Each number is 500 + 40 x the weight over the matrix's rms, rounded and kept within 0 to 999. Layers, rows and columns count from 0. Numbers have three digits each.

# q: layer 4 attention query, 192x224, rms 0.087, rows 42-63,106-127,170-191, columns 96-127
# k: layer 4 attention key, 64x224, rms 0.075, rows 42-63, columns 96-127
# v: layer 4 attention value, 64x224, rms 0.0689, rows 0-63, columns 96-127
# o: layer 4 attention output (transposed), 192x224, rms 0.0671, rows 0-191, columns 96-127
# up: layer 4 MLP up, 896x224, rms 0.082, rows 0-7, columns 96-127
# down: layer 4 MLP down (transposed), 896x224, rms 0.0788, rows 0-7, columns 96-127
q42:522584512510509424492501525439421399491468545498463537533479524503517459405475530489547468506489
q106:504522448502502475494489512434485426493496454512495498497437466510527477442494507473522495524456
q170:504460466516515537512507514479488486500485554539480437472469503518460420523470524498543479537529
k42:473520536507507486487469489524477534491531504495498457529497439578480490560501325486455518471496
q43:469426508521477459530559488544457447521575559554510459517497528514523521503573470499571555457503
q107:470404491516479509497510555517475529508487505503506572543549470516532484517536484477518508497516
q171:462528524504517503530444475477452440480489464569470479523486561503503460486530487500459513468495
k43:548495540502632477500523506500500503526488493492509480469497497530478497505512328470483524539477
q44:545511421449539571535555357474534548553475443440501525493497466486468544581458473555481528531407
q108:510497486460496534502539482529521551522517471505469480528461497492539524532433481509473455554446
q172:499583526522528545486571472525509528485523473476529453542525526518453543484513499507492551520464
k44:542475481537501514461560440502504538558500471476464474493578528414477515457553582510536472517507
q45:495456547489494492543522526533560529489506583513508505515538481532541486474564517492495507433614
q109:475481588421480517476511583519540503487488550512487520539511484516545484475490508488471544456523
q173:471490444471517487497469474578560451468479505524499502539508498537532442504473504475535494474509
k45:507500518503575514472490506483405511491504520513515530467483483572502508535525350532496504496517
q46:517478470453494517500593445527541460499523556510507455532477512533489512563533478511541503471492
q110:398538499490476520465572508430562470473504591476510463553512480525471494532492494483518504471434
q174:450472489477501551484596481520552532508533534530516505533516411493490516556512474495506506518482
k46:547496535564555500502486532496504530514493524528478500489551542538515525476478348443491463545495
q47:446487475468521516526502504480499430444434497510404491537468479478503448554457531523572451544491
q111:551485496500482455476481525481503469482505538447499552549487486500468545414466515506587499543467
q175:513505501490517516536467520454522542516527517521510491521544480449475474473541511470516484511476
k47:490548488548432539557511493493477533440501508494490499493479490542561506522488330495438509536505
q48:626536508553486606485494526458432613539568469534518508471461476532501472403514498486494475479505
q112:550570506497542549464497530524502497430490548535506549554465512533529498394466513497512507504543
q176:502542492556432463456434519527446540482492480499500494489487492493553496454500506518479487485462
k48:569515631479521468551462628544483480471517497490506458495510506562446530469484417515520513446463
q49:491433515512526510440526505571549503485429464598568475426453550461523528511517483488488440528546
q113:469437539458523484468474502559524490521418476567519481451525574474505571467583492504561545460563
q177:510506496445508414469423486445500543522516529500484494498509528501513504456494491453445493476578
k49:459500487496531543558477484537508485465527509464510505507489502416460503526518718525495483500554
q50:540458505457525536458512431477507465485416444461466403516469487552490460514439493437584503522511
q114:528455517477530465442550461485509452462494546448547459541513516559523471417502502497586506422554
q178:545601541474521469444462543504439494455495523554414440548445534551532447476499500467465513549481
k50:495503537514578557502469540503484520502489472510495494478482479516414490533505286467465501536513
q51:556437425406528547532424560507481580511474486490487476429466441547445502513476505483390487588466
q115:531506431495510517510427579530519508499441547450496460456488490533505558525471494491444457502515
q179:536462522534519548524470547549475576493450469511519481515520519522479468481487490486431449485491
k51:532486474497499474506516454431476482560502489450455521515475501475490453482458611448463512546474
q52:575536408440497553558456439465506505500411429479485403471465487494464485520425514491560446543377
q116:594522499509520511511431495449501485500486442470474498510531500486485521435476494492545534490467
q180:538512517495483491531430521448461521497494438521560468427480453499459501482565503506454520499467
k52:563496516490428511517480472475495477472553439457459508513445524523482525452461442517503459511474
q53:465429450437507481510630479432493438516521487528533488551543488496495488549492480524526438483511
q117:501495472531484544442607515448540459462512574494615544515489524499487526510544495530477472450539
q181:507462498537511538495500612491490531505496451558546475468501522514468469472545501503538503471418
k53:459473509474543493521509465556481526515495511500480488530501460525542494515472235445461522508526
q54:543499558523481545478504617514438593509502471461506582478498504497487456430509533499493454493562
q118:437503514504544542539487607539426584491457524446467521480474468476509470465472532492456467504533
q182:452502482525489458505477530520445536494484431470540440512493491501529462513475509537533442511507
k54:492510507507440434501448444481491434540515503514496515499440545487532532526518749536485528445525
q55:527488474416419439462493388521479371517511485411501522577446548461506487463427539526555523485514
q119:497530464502423530522501402539488526513510441479536465441460533473570475450473542528497471518528
q183:565557459528495500533512459488501481460475458519475441498468518531538455482466517523503490513449
k55:457512433528503486475466491497457494468470497492492531528537528548482438535505422569505527494509
q56:542530610529495468498547398475554494541461507471521489437498498522504530379592451494542537441527
q120:479487514474505557482535459499492473512513485493501479507451488507456497504498468536560498466381
q184:510489486479499510467585415539545466507517532485525447477470535518510529504469473524532468488474
k56:506490556517560523488525451472511523565521467465471464511549525417501498482529503481521528503501
q57:631484535539534538552456533519457552551576491467482511478504435490484565426493510474471590503494
q121:576471496536541562470485521520467523521507493462505488514438511503391526507521515486499564477508
q185:495500495544503544470486534546458493497465497484516451473498556473524465512478531527495479505491
k57:461500541462432497509488496457497482548527493498472543499499500474525477516499799544505543505438
q58:484545528532509442468601451543538406499418566513466490530445586474542463472530521452531419510530
q122:453460498505509519452584405487478468534535515455505478477520519474493535456519506497497495471494
q186:534546513480506467448501504493475551537488512489508468517479542485505530417476519508482480526536
k58:494512499518398504524484448523569480463507477520490481529509463407484505529521699564498490499499
q59:531504471479506434550469513438436405438460516503468481499448503523474454617485487557506509539455
q123:496498516428491466503504531453481473496507486493545454474473447540501455521458499496449529513483
q187:489491519466530547574525530467482445477535464548527473513520463540490479515503473483479503466507
k59:494476494536563533507494522523469534514503516502520526515535516549493507497510270472495519483503
q60:502487420503534517587451464531499516525546433523518540418494520527450504565446503501410475569465
q124:486485523472492519509547534488425517486505469558502480430572555554408524464519503508472464503537
q188:534483487506500539466492489499476447515466494522534524461497582495502518479530520521491473468520
k60:544463496510470537498460491517479515515485552462446557533493471467502468470515630491493539476474
q61:547485377505498519523561436472419481476422477534521413486478503551498428585432492475544531607469
q125:508486455514466498529556490484498433506478497504549467546534483534549459531471484488550485511497
q189:482519528523504496526483496502479512490496520563471511558546481497532466482488496489456497513473
k61:556513512493559486530462544462485531536537478469511494487452494549406528477482213488466527527453
q62:447467504469481437457455595492443515473479532452468528530548486507491452504523489552524513454522
q126:528504562438501429497474538512516483503501532468483460533575537520506472462540486565547530482496
q190:495479565464519490473493533520490432503544488518516467490477471544494426546459515552510570486487
k62:514526495497587499513498464488450504465497466523496563491470462543487465484516271436473506502500
q63:469421489413464541526584426455545410483423529481414486553457522503496439584489522554629467543485
q127:499469590426493507541585528451481482488494448497472550550490507510509438457462525514536481521466
q191:488496513485538492565488511462487496501502506574497467540500504493499476511547500498537502528485
k63:534524478542496565485496460510494499471509484498529472493538471546513528496486229511472512495563
v0:485509580479521441503586541597550551491465468535508541541467489486488427572420491474476517523426
o0:489524477495476548453492507479515529527472476507515453479529483546458417434502507489508511436545
o64:504435431456436586489493533398490512525461479485495461550535473551533448445488496511510529455498
o128:587485461479459504458476511493453477511520556515485565511578479485526493469468511505519520593468
v1:463559491513491478565496541496497515544429480486445501517476510446506531440446506504567567477452
o1:566462545498465461506493477574488411422519582507508460478535564538502506474516511513496432494477
o65:516519537497440532503489467500457451503498561498526464516525557561528500529520494536454447505542
o129:419402471517565549461506477448556450512491460478553485415496485506488580488529483475500492487493
v2:518505465540497518575482531471476514527601399514447541429410460455558553504513489506557539523504
o2:560465533439497447467444431536532449508449556479490490518538460496531443548478518532585421551556
o66:431508537509446497447417490549556454534503542511515460520493450510523532562494493473504452547480
o130:516462466473490544425487496492567446493475482491572478519437556485482517522476483543488487443502
v3:442460536482486561473507498525491491520488506462524534470544482506533483543530495491493508553502
o3:450536505542520556560552520523437548525505540583531464479457505534452485567487521512431482572490
o67:414600472577494438469500535504492549452497510563500457500446495507415522498462486491436464470540
o131:526450440491490513506416510468495518523499389497555520497500592477509532472482481490490474398581
v4:534533409472502490505533518438494459514480549491475505495491521486484539517516495535450535436516
o4:542462496424461500539419428457478475480537448512558524401524504518576478474512514494537426540471
o68:551543532469551441545531492552504495513526571472517518474513528519514505429527508530561487518422
o132:501573529537527459469552511537523542489446530486460478579494441498551424503520521526536479548526
v5:479567476552514528446487495518536526469472424481492497522490505469443498493544486529558444528447
o5:564374583524554382550463540511460475460534638512475514511514573555502525511532500496473556515511
o69:586450473531519512531442491545495461489511593479466471446553542502476487577450475494515498523484
o133:550525532432528447463551489464531499546441549524435496491479491537531467495522507483506457512523
v6:388515586526466486540472594510528510492519527489428515507492522456443526455578484502507571426470
o6:553432486491486433535400436536498478532509438456551483500559516527536518538375496479555393502525
o70:596541503534479506550459470483464518498516457479501450576462490478538492541481508537466488531535
o134:557498434481478587473573444404499484509497487495515438532517510469527480502510497582544512472514
v7:583565509556493424513497489529430560510605470489525483544516611485516516493494505470535471481487
o7:529530522447485544505478451518576492520408528517539512436573431541524467464474499562473452518587
o71:595515512429434540556515464485555478473463525549488508521452440529489479489540510517465522484523
o135:436377524460541502488519552499508473449490476512551488510520467549455526572465445519477481487493
v8:532534516546460429557521457508473504480495482481479548475525525525500474492485497483500511509491
o8:543541513498470456486486458557537516548498491438469471481505474521515532413468476574498470481490
o72:517464583516466564510492479512511492560525507505523489476424490492565468492499496483516442509521
o136:429426543460569551518521504485542456560485528487574526477496441502441580505507482456538509541470
v9:615573439494506460506461498560452503477507539516526566474524525507543452514488513509512384505441
o9:446477550516509575392517525510634456472471455496463509553458374482501457428611497510464496462533
o73:458471557505529517531546523520552533476510528560479519517489454525531509480555495496454525474546
o137:397497601539542481520516502572475519449509584513530492456505433557440544519446491450504496537454
v10:597533497553519511487498446451455544526511411476527448474474476519510500426568518476506566438500
o10:408520437475517436423503465488495473458458549530438522481538449458511501540452481515489474490520
o74:388549482493487435470473457497531453483509515549485471487462455485451472556535484483508439514470
o138:498434436457473569557453550496535520476470453438496484538522506526508560536479475520502497443575
v11:449501524508514430517491611510563464484527577417526530458543532548474543523534495525559492454489
o11:480565518441473490407405489513482456426477462461510462508464486441484420424465503460495373444476
o75:520522429437497498491466479459432494528483456485535517581490488485518475481532492519426461510518
o139:518529470545490546535536450549485521429574500490433453545468552444495440468544520561471508546547
v12:514439512505477558531556446489500446502513471548514507551498528540423461524527507477534373490509
o12:474542529508538498504491527487506563468462549512545480533504560451548499496545492502447575476519
o76:520444519480586442509509555537508505469479490494531543484601549515523506472513507557505613469534
o140:458564536534551359495502473523500487513457482519507482463496475543490481460498499504456531481448
v13:509511536554498574542514505518532493489547428564497513485448492497454528582413500481500456531453
o13:550514412419507526559528495496468527564511537501506519544460499475521417472570490557517423533603
o77:449532481450486457411499543497453544513510508450425536500490499475535447492515509480522463533498
o141:455511525506513516461443492465488450554478493512551546495485542481514500462493522516476532503502
v14:455503394372490467375488481474471469511499591475516536463518510495503429531449485494439582517432
o14:485521521567464566599493468453538423485488399510523489453528508502490545506552485506563484464421
o78:532536575529516602542560410541517433526483474551532484446484517519482549404487485483540488427517
o142:514543504553569459544546544562528527419517521502454461528498490471524513503514508524499462515526
v15:512484515487504546535512517521549483514509512483474569547527518527515502536471513492492456525504
o15:496576466426501502493515509476464544519472507477559453530441510497499469505509502486493478492516
o79:478502445420492446410535590454469540501434512425517559525550502511527505493516509451453487463498
o143:471547549582539469445433496518501477479506524514508530451453497535488491461557496489443486504498
v16:478534534450526508522477512542451505511581513484497559517501500468513484444503498433436469418553
o16:591505436435469510500548491454520489497409513536552516501509438452491468537465494475524457605435
o80:539497471458535500502505526490581506493450530585557516537488439478479473483440514527558408588484
o144:543514555515558454510589486562598514479494496473465490480421448480460520605524502508529539562466
v17:549547541554487427515543532584413482514525543497568604464500620498424467556632517463480336506498
o17:454521489493526627343469531460486579558445543549457473464452444519516436423519498466440510481519
o81:472492492478510581516534547411483535499440504607510483507448473479488437440484473556479524471525
o145:520453487527460515484487485504541476507527513500512455453494484473461524536411464499525618484479
v18:404473540441485493561511588540486547506500564492555434468598539467485442460421482462495515535537
o18:467538521561501500516488451632429448507565491513434442440404498589474516483533508500450497527459
o82:504540449504490570549501444473450501525493496451548471511430514516455528507500507540461518522552
o146:496480390476458562521453484495487527539462489496488515548503548479522467534492518478501454540469
v19:476571482556495424405549480534414529480493558499501602526487516481484500447571494487433502483537
o19:559490492523499516445454474452541473526469488487556525430563478508518521503487531437545453596404
o83:604477489512497512597478456502585476492519558540510491489491441507483509537481493512573495509432
o147:627418466425504552486558516483521474508516512480471496522463482505492512534484520558619518446542
v20:475496516505480483506554504491492494511453414460480427472494547533526573559510505534536467547535
o20:573556546457511498494477471520458523503581567467554501503456567517499515509513504549476508537527
o84:534501476477497444474537518560491508499578571407520544445536554548500508559533498567506524579503
o148:467525534535500483492371519471490473562516499498540580450478498529492454441517475468511493396515
v21:530516528451522530623453460539471410517490465567492531506506513509454496468612498507529436458431
o21:547410521441512440391497489505490559450528485449419499470478536474567496444521484488474540434668
o85:490462509460576450454537510516482542461488492458510520418532548485571496453528497539448559524534
o149:416457580547539471461568472544543492465428513532543475513444458496497545551469487485428509523432
v22:502544463476523464489458495578448459545501512520459559494512444545474506525572492505453489472487
o22:426462451500485455464500491462536501543447405404562459460612520455536498517442513498500418460501
o86:493441525467476477502465467472530507510506450508552493495464488480559529545558504506487467474484
o150:565453541517492525482548516516491474472526488481490545445496598503473553508465484623539497463531
v23:635560471458504538485509518469548521490528469503519499574503441507513543446447503464540478441551
o23:433421490480501464501503460576512464530436512484498536417514425507545511429494508460517437497505
o87:496471536515546528490486459540491480511502632482567571465518507468512489527483514494501486496465
o151:428558524545535522490521474533471495501448534498501466496483502544520513552488516471460478587459
v24:532562539539507404571467496532488479478541555552503494522480498468398502491491509523535519425431
o24:551458546467482524438444458486514440449502561499495557495498539452538465436597500489458522521544
o88:483505446444520483451528499490518479501521485487491512502522549476565493500564496506520487521537
o152:459429502470568571503565461499573569505444484495483492528475458480437518535473489525487555529499
v25:536587467507482498400540454532513478483497555527527491458542477507480520572437485525515451522424
o25:509522599560505411439499619538548522478488536456478504533485415523508470455510511516460573432518
o89:535504468531521495500447514486521478529460495554482495513517473513521439499457503502515458480487
o153:463444551438583527579514495463519533534499527486533528501461476510486518480509528457531476553529
v26:483420445528490552455436503568540529486584534466519445476523572504508456562498493527534449533459
o26:431546617526525464501467526559485496458470502462451590532456517490534560467578505508464581433520
o90:517549535556529502492531473534461502508482496533553552524505511487603530516542499474498537430578
o154:525520535426506495471523516430447473478472484544527465551485540524489456457492503520521482444538
v27:506437565520516454447500592466491482464560557483561527528433512526409515557512491500455519438497
o27:508554393452500547504479416407506494569444507448571544435528519492509501426490530488556415566430
o91:525525435432519499520524451453500552557477498411506534516481459485501490437502487497575506543469
o155:499597509503543475534512495499496558396543529528431494545500504517467397446515525575533530476565
v28:494510474455478501523509471459520516505408480490430476444493502439597484490476489495534568464496
o28:616443583492475492450500575505557480496587485479507510516518508617485468503409487518469578431568
o92:608473547504470578517518495504491487479473450520492533474500473555476498495432502472454577471494
o156:475516532495474481500564530541479467460506562533502468536480477500502483557537494436453480574457
v29:530463550451492529513469538505561464491583516457439550503465495477490529490506508522462498471571
o29:514469436484535502523493467422522522552431485432541516545539498507478456504476489463548509480432
o93:499562494508493495503511481454512548486416509497528516519477499457502480458496516470414545487502
o157:494624533536483415458491481527479490432511540506451451498498472530513445462533504546474495483487
v30:465447520490500571467439527581469518487562392523455521512492504497544468594450508551570480445435
o30:510466441496495515581519556441522531459452521508553506577461497478475467492527503532526542493554
o94:476462470510527416521489539519524521453448506512505503582501479495494550473478506516510512578501
o158:466529564495527369517475495512481518459506489528511522446505533541485473486478502477436489508518
v31:559444551450527522524526527525490490487486473537468501492448457496423495531499501473526471528408
o31:502423440472568563500568491478480528485513549463552505512506518502524478580599502515511503502577
o95:448478498500520482458537544517523486466532525470500501449536517465535537522534523566550491509522
o159:519580498563544446441465492500560515482446475502497568413503509468515484465490516486500478472488
v32:528535509424472411445455441478555481540531488539530389479448425510451540451587509484515444530513
o32:380402466592576509457553501544467574513433550491434576541554474477491565597452509486483508482524
o96:441467491516557529448495526468510458491519463475476491520518505485505548558480494498519529451517
o160:511449442510450520529414529445440504535558477432526472531552582497525531494470471515546510432447
v33:523596436508506459441539505452476492509464450514566475478480528476567517584450508496498428470482
o33:595500530508463476486486585460562488582466577500482492506473556583485467474500490507487473521501
o97:530450529515454543485465498530507486581484560554480498472474501604458448542476494478497451535510
o161:483427513458574538520477522484530489554533524479527541457511495564498530458520498514519510501541
v34:571540510562512529525468487561513517532473533518441547538541482524472484503446515491502477568459
o34:480545525445458459519519551492493555440460561561539499557464440475560495496496490552483451457582
o98:407509507504511422463503582449492533471535563528495490559511452534551497565526506470527433459483
o162:488422559418540564466538441524519525467509454504607541463454529502424546539544523487586524458537
v35:519516606525543485465489506510474561474409503424478558558546452544491507485584500510492590481526
o35:486484417583526460556473514464466448477519552546484381420516516549425545469412484530504416552465
o99:511557415569498523588497521476495517439504513485417393480403512480413482485450469525491470537456
o163:517491471478528540551524454480527518457505526494466478501484532402487538535528509519548503539514
v36:480453470511463535436506545497462491486638479507541415398512486482459485520424498496474492553452
o36:495548508509501453565496380552515454491447493495408542483515531504571535517580500544536473492523
o100:439522553516517529500507403525485469557476523523524517472458527472567533504545488492525498494576
o164:485471486433529540509421503433537491530426440523523501516488536533505506465497507528530463455538
v37:501561475502543538457426517425518452502568452546520507569413510468455594468468497483537498468518
o37:555392465457483513558532446462521430551449518516566631489586517472511494513557508492533490640460
o101:575503516442511463479521443554507522493525527454435540454534496505525483446527504484535537517468
o165:472546542535483473457487533462465475499498558489496480540538518537568472449472491543492490439483
v38:516520446516498532479583447525464448477521480521517494487442451500516462538549508471521472532515
o38:496499517491543517448479549492486526568472504499467475443503489540525461523516494557489507536477
o102:479512536529471540465493512510520474537478508589533532436501498489520479504440484471489493456456
o166:554506440529448512442393538442561437533485467484515511482429553489576545461480502532503487470525
v39:453425490436463464440462570497494503511522487505485512561503535465560505495502500523488500472415
o39:507460513466465506527496497510525484488515516477528508448502541507469588508504514476556464471485
o103:515455494445492513523505463508518524532436530455492573513493458525460581548459504463517518474526
o167:499577537497479524477594460560436531425544553533490502461504529518522473465583526515458474569541
v40:488532468548519602440449480473515527453552384475483422441506510502513507433502501452464531555610
o40:561507437443543451585538385442511484540493502576469548543490505503475491531476496476542492563467
o104:487439521471492438538499477496482511507514543589475489463478471453449480497507514485538476500468
o168:523540539503478427524480510532481493550477547502425495456522440601494483479473515513488493478499
v41:528502543519502426504531563454556479485559457459558378455501551489485489515534501521582499507445
o41:546500625419468526446420359588513468392454578565472544436503470468505467499544516519481444478547
o105:546499503459514507476562453541507477511487558492458572496547491502507526479537498544536529487537
o169:479490484522471554543523513522518535515435487486469518517576498470535447487502509485498484504469
v42:478564517513507498473444523473500528532489513556589493538507521481493528440510497494510451563440
o42:551461474475491533436525486536464537533505552557450528451466515515499583446481509493466478522570
o106:544487485458546509521573495483481525519466581544447503463465522523450516528446498534546491487550
o170:467403480437531589545503461453500498519486439478549448528490516484487524488518525471548535420490
v43:526523506480527480490439489506488558513429551494466528577517527505483523469486489443517524495514
o43:409420524541563581524477555477493508543505486601585465572521447491464527528489492544478446540541
o107:494471543501527520557525550499487505508600485577513441490488522545421548509496505514506482426500
o171:493557472484439512487535471527447561459539492501502413553485506447477456528534494520513535508517
v44:497632497508488549583404483438461552495511454476544437501466500429518539477370497542593501412486
o44:470408475451490452477490525481525415479531513521485558606458498520495445449626498531459567533562
o108:463462501428493415494509498501425500538512587516448487600498527564481486545609513470467517563532
o172:421542468430447510537473523426425550499532500507483476503528525530498463429468519484470521525521
v45:575468510553501512478539523495470535517408534487496474547545494480464487465522486502516510550446
o45:398515566539527475474430488538543478468556498492492446474543491556535532484523493539505452459569
o109:443463535499502552539500525481530494526597495472494483459542508550531529533529512513501534413516
o173:486508441470474557483507454541505559456484516514502517511496486477477507534518502519576513524519
v46:526565493532496478491589516547512433481487499451453513516466479497519512518515493520488629466558
o46:472533477508483509475463445496519436440545435483463471434537488452497476414498489449500429481416
o110:551499546509444534471447387540505478498534502480499543461485534422491444475437505479477468530433
o174:439445485528476545520505499495526513577479506510475512462522415494534528521511516486468488560474
v47:481477545494511462487402525540521464490601476524472512491502438517462492474540519440547525497494
o47:564495494441479444505534427564524501463457482473485521512520474402546424525439473501484434445490
o111:562485529502476499493454454466534490535467441529513542526457502416564482479475503502462495474565
o175:528488481579495479522591475560517445513452506470452492463521532472532578544484467554458540527414
v48:493426525547506588518485494551502507505499493534492507517517563559400490516496514492497488537491
o48:535627489513492398584573523510483576513502592512516464518485603537534454511519478539461602452524
o112:499564381484514456513527550423496542482469444422480493532541526524550424488523480544459540458522
o176:455492532478561378471453489458495410525461520507522513507502501517502507511481453478497526446477
v49:416440490384509515538526476501545485492504557433436505480548419507480496433461490519504561521540
o49:524551513510547444530500506530445488465485483451517465511546548498499561519455510527522448457432
o113:543512547486545508488471525441436481525476463492540482534494530481503539520507511429466423449514
o177:533578504528531472457521483513505470450517470505471444572457560463455503499554508514498441553491
v50:543455519505502413458463460522520473514493595450519514433527504538476550518459501507514456504533
o50:435470519550498599478560535414575496503481431488521573545526493459476500505547495480493512473486
o114:414532533530560539469556553444500517473513488518475499534461443460529455456539512491498566469527
o178:575511479492520494501532507514483549499546521484463497510565500471489513508452512493540518535487
v51:568470538445505556502507466489463479516546518589479436545491476496574520428577479500539513493521
o51:497520449503541445530502496576473523499501518470462509439535511498506575549476488543495526534519
o115:525498546536508468491471508534529467474492501487500523408487508484482528504440487513493506484490
o179:471510459526460458508449485436458447527467446491561502502498507478530550476496492466488494474446
v52:500596520505483481503580418491505506500409439517481505472482509496492527570461492520485435580502
o52:478480451518514504420532519496484585522583547496477454462446463531489516445505522532506526435543
o116:469460446475560484498512511521493548463521528451450521451523488513485525491505517545557530542465
o180:509417497506473603546405531496518487530535484524560539423489529508501521474501520455527477452488
v53:445492428490513508454521465545484437481450548521561495582542568481539491523508487472592435552494
o53:512435600545491558485521600529492533520547473500529525478491503502473509470553488468458599497462
o117:622494546529483573481503498567497461522489516550559550456552550480521471462448505524466516482478
o181:492479513571479409490486530497484478549530500518466491462516471542537496464491500473434476552454
v54:453560464511502486421414493482512521476459443469472492425487574453485551567529488585579489562464
o54:522420549565513454519475475563485474489553551496423531492463530561490583490488511491450522514522
o118:545487516531547530543547471569464532501501569515453486476478472505481546493463496485495508511526
o182:508494522458474551515516510452489480500509500475476460515506556525498455436500530496535461445506
v55:506526449422498547504524443526532534485483614506524570541540413510570473480400480517509549484452
o55:435477519518504569567511593563477496534462391515587496468525445521494511472499525591447491569471
o119:575555534518527474540536568542459490469520485466497502481450515523542516418515506484506483457537
o183:445539547503506477487442526435441402472494483522570460519432609424539534501529510469519452495503
v56:460509491544495503466486495479467513509427498479501485577491454498584513504555502546497576520503
o56:422442475494468439534465530471512454481552436473504457410545487520507545524452496485522386509499
o120:482529505510471455499470443545492475489507544485444511491485517489466535540464508476513438519431
o184:549480414487439582498532518505470528455529498499493509532529557477523530519509485565495439550568
v57:505519528515453477537471536457507486522423512516490472481527481463498497549497493503521519564503
o57:558513477547462443486491464532479488508569520498418436455517528643484433480430510514431500460558
o121:503501470514441588453471486441460472553453519511435473480520527546501477502505488504396483492509
o185:458429470507567524473523500487541448545516508434512541533538519503489583482475496535520489517437
v58:427551453479463560452517547546477524493539463539522568455499433503460475473500512467451534489532
o58:565442480431479527532536472460513514587457512530600533464516500479521497488515506487552474551398
o122:592448504459520479553508458486535525515480529486524536519451483494468476470433500490560521503483
o186:542548523449468462472498525453479456515485539545495486476479549526540445512468478495518525491515
v59:418539467463469496494463474512466464515482573524503494511505458480480494472460500522432478498511
o59:572464520530491465478492549503514477531534431429543511472527573527512548501436518486529621482500
o123:600471523449469551540489466467461488520478454464548475474478521539503505539526505495527603497506
o187:530450516418510555524556535443442484499530502542548487507482572525446502509486506515575520516458
v60:447512486513490425471496523481507501530504520525516461530501496480421488503527484542526480549450
o60:545448536505499449468499524518415542517512560480466571449552591508563567412474524495465509494478
o124:573458482453543509499481487493478490520479494489450485454509516488536510478499481491551469484507
o188:515450545458562556496570452429536480542468474506511499549493531509475489501502491516527490494497
v61:478412556516511597479522558410503525508521538520525454477517580478461532465520493517555524548592
o61:470612516481486451551399452458483444464526532579421402446545504498496487508496485478523444504478
o125:455550551513494487506430458470491470542451530609429462462531494540473480477503503527501474451454
o189:551556428508536454509561399542524543538513458425468557502558517474512503464527521562475534500493
v62:539516537544559542537506485557526509506452495525489545632429556484533514490475505467609584382513
o62:521457482462472514485462571443546414465527495571494512458497504493464481443535489434479498551525
o126:541535447495472438458485495521529483437515565501456543500563531547448434488484490496412470545449
o190:501514466501482460471554488540493484459478496496476490568486446507524510568510481519409500561517
v63:564446542508495511499536565425468550568507424490506562482488557475494576524554518518528471531553
o63:362490432512506597498483434464485526526478548529492488441566465526517534536497501487496452541544
o127:475498547495501481491520485520521546462506584454435514465486464510431564500501506493488511488479
o191:520536471548462494446406532515507476466536456448499485522522539518487455487463458519502477377524
up0:518533408513493561485556460457489486475469483510413445519393516519558511503468531501595452523474
down0:491486520511539469534508563549472497445516464513464494497544581564514441568630519532540462517524
up1:500506512498501488481515512540510506476493506514463493492471506520508497510476481531503495534493
down1:509514494499493510497483490498503489494504507485492499514506506489484491490493495506523511496483
up2:516505485531461469518485511533470447483538496523513515507478612485517476577457479513469378510423
down2:510464488568485471467456523528508467465504459505488519541531572552479499533514483510500453507451
up3:490540501474480478470497511512490501483510503505493488505487522506508485520491493516523499515499
down3:531499496493484511488514492494517486512492494499495514505523491508525509501486498493504487500499
up4:484520537440509515504539493501463569437487412522491417592430453509467417544514504544551522502555
down4:482417550490534433361434512549508608430489487471411485473449544582442460447466477490554553411450
up5:518505414496501439539556484451498547483450570504479457514509465468513464550456477547596507517470
down5:444415501497486476494546534520484485484535602496491495568438560493496484454565500546528564483472
up6:514588526544475457540495519488500478510501508546499544502413444494457498534469543511436511501493
down6:515464482477509520468464485483503466451518414458533549481518528484520500509481491502539412482475
up7:486529476466508526553377478459457486453520496550454475482503543483447443457514475568574432508524
down7:535496469514488449541451572488529510444495532437516541520513452485370523451567529434498464510439